Weights of a small GPT-style language model, trained from scratch on English Wikipedia.
Size: width 192, 2 heads of 96, MLP 640 GeGLU, vocabulary 1014, 5.04M parameters.
Architecture: value residuals, capped logits.
Training: a variant of Muon for these matrices, 9095 steps.
Each number is 128 + 24 x the weight over its row's rms, rounded and kept within 0 to 255. Layers, rows and columns count from 0. Numbers have three digits each. The size before them is the row's rms in percent of the matrix's.

# layer 3 MLP up, 640x192, rms 0.0784, rows 550-639, columns 128-191
100:135122126131112117116088170135106141136115094168152111099118118123141173123126092153171140069102089121148114091174121121142155090137144121139148094114135145107114170102117162139101093143154126
098:115110150185162149141099083151111083131132125120136125156150152109116104152095153133137085180148122188123076117146163124110149151095131140137106101106091120121182125159106137119138103141111117
104:167129108166119102142116132133152129099152138116107113140135143120079172148098138123128119113108104115113159149120113132130127119137077116120119098130075108161173146141108127116136092089122099
102:178137137193160102146141149137087092143126131090120126101096106113134058086131125121121159176116094142143166137070098122142085158158126117111106100109135116123152131137123102109099145091141177
099:133126125140098175099153112157146100117125167125162126135117130158132091126170140144130151088117131133126108115098161134129126125161146129095151112114154104109130067139119133144104112114116120
099:130131099165103139113101128176105088121145125115118141113140093131110111137130119135116128117123115154153158157127138144116161064118138104160128128115110151130116167097081104163150168179113132
100:140129104148099160128145150127132158114130110150155145157130136135146167136132124110136092144191174116094123119163122151116152126129155147117143109114150117159117086076117113142114167124109152
089:100127125152108112123141169176139155121120142136127131144107087118093156130099113114089107128105134140145111102105126134113128156159108074117137133149092113097137134128118086158114134104165132
098:099078142186071109118104106079130161121091153142133115109120139138073170146068112109147131079124164100143153098129129129137165116154177125131102123143135107134131118121141141109087117113104103
096:125154116137117125118119138117123174154141126125106126141148178100073117129129101132127140156161176113109133123129138121143121139147163168136110139103159129079128091093171151128119069125104095
107:094129108172128109108081167147175109069079154152158138160141185130158117159102158124104083130138124115117130092159116104117103085147119087124138092141148096125151138128098154140114147074132134
097:163082147140109164120172114161161147175100176112110142102149135150127122137103163141128132137165120159141102104162134097112156114138112162141133138123167150070145125115135130131176108136101099
095:099161139103128111132105116150134071112093129139131147125093127108128175129078123122137119161111163119121117153119166119147123168144140128148102101125111113157100111152135079108102149098087090
104:156153144096141163135079102165132111104159168153125111127097107135147120098158140107139115085122121120154103124164114147138144101142167097140139133154075157095170103118097125120156155113092138
095:128118137135140094163094126126144127122116144116126180111121156109132131127115117073173163078157127077172111124088134115103175144085144117098161078131188111144130145143148108125105138126127149
100:120148164162145124129138120122125130144124098170140124143168126179095196108146118155097120146110128150099098122122145155136152172095142095116124105159172079147118109121105133105073099094115142
097:117091151152121150107125133126156119173156138150158151163123127092087146090141143155145168161132153148144129111125111135168134163148091121129168109107108103154117138149090099160108099067085093
099:154111130105143102140153108156121152082101126142110169159102106107156155150156083118104137099097187147137124125124141185111116109075116145110103113103118122138136136135138098127078120115109171
101:167125168122159087126102133110157098137131112124117134111100131143148093135120096151189104163123121100110152099123165141118167127128136166145107104100114057116115131112109120122166137138131128
103:129105126112110171111119139177140159137154107144074136126146168130124098119133147146129146114171108113103104115144127127140113138108143117107147110166133085125176123113155175125119154176114146
098:144112119134103166117089168147120158130118127134091147068169111111108109133132139127128127162149091108077125125137126082116131170160147112169125128069123131162124098091144138136118118112131126
104:111100132096171132174111100103136075148097114117177137101108115140123118105135146125135146156159164126080075163156145122085131111134102144121150171097146150110145147099083102159136108135147157
104:119124133096110111162173106138132110129139121124090100142153138139105071141152124124122120114156127086159120122096136115115152088152105135112114068134127151149145149129118111157157095125056112
098:148118130159134149163131108108129103105134133164149092128114142153155125145173114104116114136093150116136144116121103137149113114107185167128089112135179104134107145145110103168126107177159144
101:132125083151106116124123164107145158170143131134106114147105109148137145144125100161084116140121170129115139171116135089108123108122108187104105083136118114178096126113108102153104107107135161
097:113150151145137139126125095109141135124116131116110163140100095124142131131110193140130121138111110084115173153142130133124094096132113173151175142189112118144171128163092123146142149162131120
096:142095103132107072167124123116139119101099163089102121106144117128054129124130108103096149153119158119132139128133160139162134125148125116103122129143086118140076122097148138147104145126126105
102:158143142159124110137084130202121097151171159164136110112076108144113116128139141079118105117091174106092119114138142084139147175122106142157128162145160125142101150126137102118126134133148121
093:087164100099135143132155138104091136147164123130119156104124123142087083167131136124131125126123155090101133144132129126125128162096138112133166178164166107145131090085122154151136137161144105
096:146136107093134150131170096141146165089115163116112077100170140130128138113131134155116116115113176124094134138098099136160145101122144113125110082149113100090132144136138110132092143135118140
106:104139115165107120099128142099106094165093130147121139135164123119154084102146154132143118119164151140112133113139116134117076116104116123186165125177100144126097173127123155145113124146132157
093:125123098158148095102139088109104110124131134158116133138144134111100118121136154130149111137148152118116118147086116148096120135165146174105150151136123164157118143132081135137163138121141123
106:143121122127093138128134151126187118128137166108109153148148141175084125105141118165135150146101134108179147080119120174147160117150116107175098156116133132122106089154133121145147153131169131
099:130146179117161134115090128131097103128106128144142123162130148141069104097123134133147141122109144109135158143108108089137150143065125145121085118130143134104112120125169138147143126149104106
109:155095120134099119185173117116095130140123105145148119169130141118142124144105084130129111126082125150101116124108159101130143154106130175143112074106151085130131121131138125138124139143112094
102:097146128101117139118129137125131122121152135136108101137117132105102153099173110100108100149130142063106139158133153132135093110153118178133096141163129158133123071143113133130123118142113125
099:062130129135106160157060079121196156093086110148090119112131146110141148092125131094120123109168100144145123102157118120143127106175112130124102114097127095154134135138143091127130158129083113
092:154124113156120126115114129111107106134160149067146143117137149126107145088131163122112116158103123127098123130116145151132108156138112111128120151120115099152122105145122128119122132108098147
097:138134101100093142113107174089142101155126138122075132086138133154168128145136138066104183113103175125127139113136153141152136137152096110125134111140127118193147159108114121159078095137138121
101:131081097164127128180124132142160102125112102126146106143137110112155157125136106141132138109135129133127134091126162106092158138111081140169133135124133146091159160138097120149130120167121111
101:139166125152159084121101122155147132112090144104094104149121111149170139095126173112142157084103098144150119120158115109075130126149126151121154118146092139131124074125085093176152141132158118
094:153126153131150103145114114121152130114112174141187139138101103146144127100153150155133129110161129108070128115131077122138141140123123161167112157114132114096144116145116116146106149121138135
105:072145129112094112123049127125126156172089150155116138120130172127148112122125103122125117103131150144120130139086103135139108120132159119132172134157162112118106163118109115138130121134112147
104:102135099150146118103118133132123123150100120105086098147103104118121105134115104133121100145109135148113090121156109104113090119117146112103116157148119095101151095143104099109162117109141168
097:153124148108174142167112131119121143152128132128071147175110095141177123130151166120123158122097162153086112127121153122175128100150136117140115102118116141184162096139116085134115112109139126
096:142109143122147141159182142143127079155132130142129154163125152108136127103114137115107156133170100112101083147139128130133098128100109102110125135080114099068115151114157153112064131121114149
105:105118137123133102148154079097108121112102140082105129146108144096145082169168106154139125149116133174134076097083122094122095122119117189094187172142114165168106152143145112157089121116130130
099:149092119091164139097118132115133128142132120105122118104142171153130140104110116161108144155133190084128145120122139108113118101134096161113176085117155152088091145196143135124155148123071135
101:109115112162134100187135161136107086115142089158108108091140147130123111137111126112098147104110133152099108111160131109123117140107129151139134111111129151127120080100154152124143170160173132
100:121095166089152101133160111086133069125113127153114136121138117123128139117124153102152090128120097105141136109121113122116120146066120143104114158165128102149131111110134155168131109116157146
105:132103156123152150084129132083114141129206117128142144115150145174120102128141108106141091115137143127089132131124166146146101125114100102131146116134126161142108102146143118125115119151128111
096:152180132149141095130127119081108135130135110168147073178169146106095156129125095126130130138117137112153133138125124163110123126107146149187093112161154143101108135096142112176157173119141119
103:140142162148112104109137175141135106111144108110095162130101155133102116127133102162097148135171092098117116127153161128096121173156101111113115089142129090197120127147123151101154168112144170
095:048130126135090155141136127117131143157120134129166111142114144124107134072097129114136084093094161154104114162096134159107150135129114131132077093138129101136178144160161152159161143111124168
102:154155144099128124118152114194132164139116105137167132120114103190111152148104126145120128147138130154122166121123148137125119112105156122144120136130180136181097120118138150158133067119096119
096:144114140134115098138126095129146111131129135120135139090140103107110136120157117127115122149105159142132125108104090137101114101156105134108127160115135120101169124155068125101139100133148121
099:158158151131121114144110152101144152165126113144148128157112129121147120174116149143106122091074147101134120127116131126130130094119138116133084100128160127081128098136150130160133157124086130
104:096143143171125135127133133114148109168180155134200121153131164141130166091142102141124143131130116136066099144150140115122130114168141151131119094104116108159117123163155093140105103175150122
089:155139129144124123116132169132143145118133132119121169138196136157146102134140155132129070121110132119117157115140130148132154178076135113131088141126118139123139154138134145180135136128154148
105:168122125114110147134180141117084142120110106131131118134150120176157129137105144131095201100158109154131146139103119127124123124140162111137177116169128140109115103155100133122129081108114139
096:191106120156169164155144104155118146123119126129136121111169108087168132101116130159168122130105150099095168091151104129130119113088128117114154128131106132115104140095093124110119124103101144
098:119098114126156080165134137090133139128158167141125186090133153099090074129130148116120104091144154158121127082105139169121157125188122120093126131139149117119124083103180114121107126126135136
101:108156140123155127156121117133111142118174107148134129149140129176155109141126107091135143083128120128154162152089143116108156085150143076143151112127115117140105085171124084117159127095132124
096:114150119140121136120108098117091109114129120095094126092129122136126165130142113145109108118153179147123169162127123123172159148131090133115049089150143064151151140125128163123137078139147157
093:138124127091147129115148154141121139144132141135127090156176127127150148137100108139072131124136056122106109112128134140102135139073090101145140127108157136146145127133112118160112135089140167
094:124171111129123142140135099124124099144064102133162102138104113148123076083134153153095117086116098126124123123128177141135149108144168109132130141150122138176121139142107133165122116164148141
100:134077130113114123148117125135093129100117123096117145179103142112153152124167114140120139146164172107169084137117109107152140165124128129162087155110168154065161118073130105126147088089119127
102:172169070112150110129141147158138166142161124140157115127171122133124138129157153163116105112089134136116125085143154163110109157132094108091103101140153087107125164129082115127125125124117126
091:123128140145105143115137151103153111158114116129147142095073169161137171129102124161107136116125084111136108124078157120143123104128160076122145106099122141146171140145134068110110106113110085
100:110107081115151165137093146074150145113090148138115125114105112157184096128167130114130155135090146154157152145149100103108127132170092140129108128150136123143042131129164139109128136126094144
100:123156157157139138150140116136113093125143087149108119125124096101109100092131156133132114130114103086147149069110127102138115100145124136115125110089068142086134113138126106144138148093140128
101:137160157108159139124115118128167120101147171114078095152143108104120117121136150090147142127156136084069091125135168106098120170124155156136119093159152114079114112118167102168118157130131110
099:128128099133142111160077150105129111133125129161108078135140141139121136144142154089150141070099115101126125139113112150103098138099120143074087172139140164112114104163155123144157153119157138
105:127111085153149131142166134098118147097109116156095135124086124142122119156118133125114110098142204133174104118155147142138174136136099157104151115111140134102161168155085139153100120108153149
101:159109157127149098104103149142112093153096141138098143144075145110138169133137121114120101114100085095128117104139148174146154075120144125126122090137135088113139069151175118095153146133192155
098:110095161123118102127140112176157151114118112164131121147162147112130100115122094145117126134172083139159122122104105165115091111129132151089138130097138091158158091105123069108145069119179112
105:163149115129115115182055145105071158134145163136142105134133150200114118143135122078108129146106161138146181099127121161122113106123158157109140156139120127097134132119138148120127080148155096
108:098152133173123101132122129132147132124095080103121134147188100111147109164144110150162093108114098142126134098127123172123129126145125089099139128131104096089134121153143132188195133117112106
101:177143136157099147092140140096127123160112131155138164118079184131149093135112160104155107134125144117140131127127131081118163114130106147129149136136142149112116106162135143124147152138097138
096:162126161135085125097153140122119127124129143130126159168111147094148160145094103116127160100123162145127156171116110100149122156139099137105168129146066168112129131091092110149109118141115143
097:163132086110106126131137170119099131127126142131115137119102171123099140118135094062129135133177110100099140159097172138116144111147133127144140101113096158087135116101138102125164135128082133
102:144081184122163148144089116137130150160135137108102113126169144122115134121138134159123139129156113113075160155124124128133105198106132115123111100105108101128156129147139149099104107108128126
099:102098138148127133136131149115136157089122075093112178102104137137152126150159108144085138121117130097148147119153095133142145101113167129172116137142106148135117145137114103183062084169156126
104:099138112162087124124125140120143135064116134140139145088125083083117115114084113114134141135130134114125159171113099138169098132114149129124161136138159147104154099129163172134118141123119136
098:149156160116109103116109145095160117123145151106122160157088113126145112152157102132122098136097129130155099141132105100101127107123148097098149162165126115127124154167144120180160159100170148
106:143136096114134177138076115118146148130108167127105191180120093125126082181107141136149114102110151104118148069133139139106106131086133092153096105122109102121142120141130120123129132126145136
097:130150139103106117125132086163112150147135127142153086161109069135135127108123148148139132124123141077147108169130149133111081136130091142124129122135132093170086117150157136151129096177134157
104:153176152146128143084131119090141151120143115131110148131146128115133141088142091123102125128124108125126116135157179116136143100113156168084127179096116141108120134135158091125125144148147117
098:133133136099158097160120152104071173102156164140103164150178108084156140174133115122161130101132106097127097122136104138134138151175126142136106146095113169124101094139088130101121132120170113
100:078091111147125140146138125144110149148148135163122142126098107137150131152163147141129140096142161100110149129105165141107138103144171094097135137110102120155175133122109129109165135118144130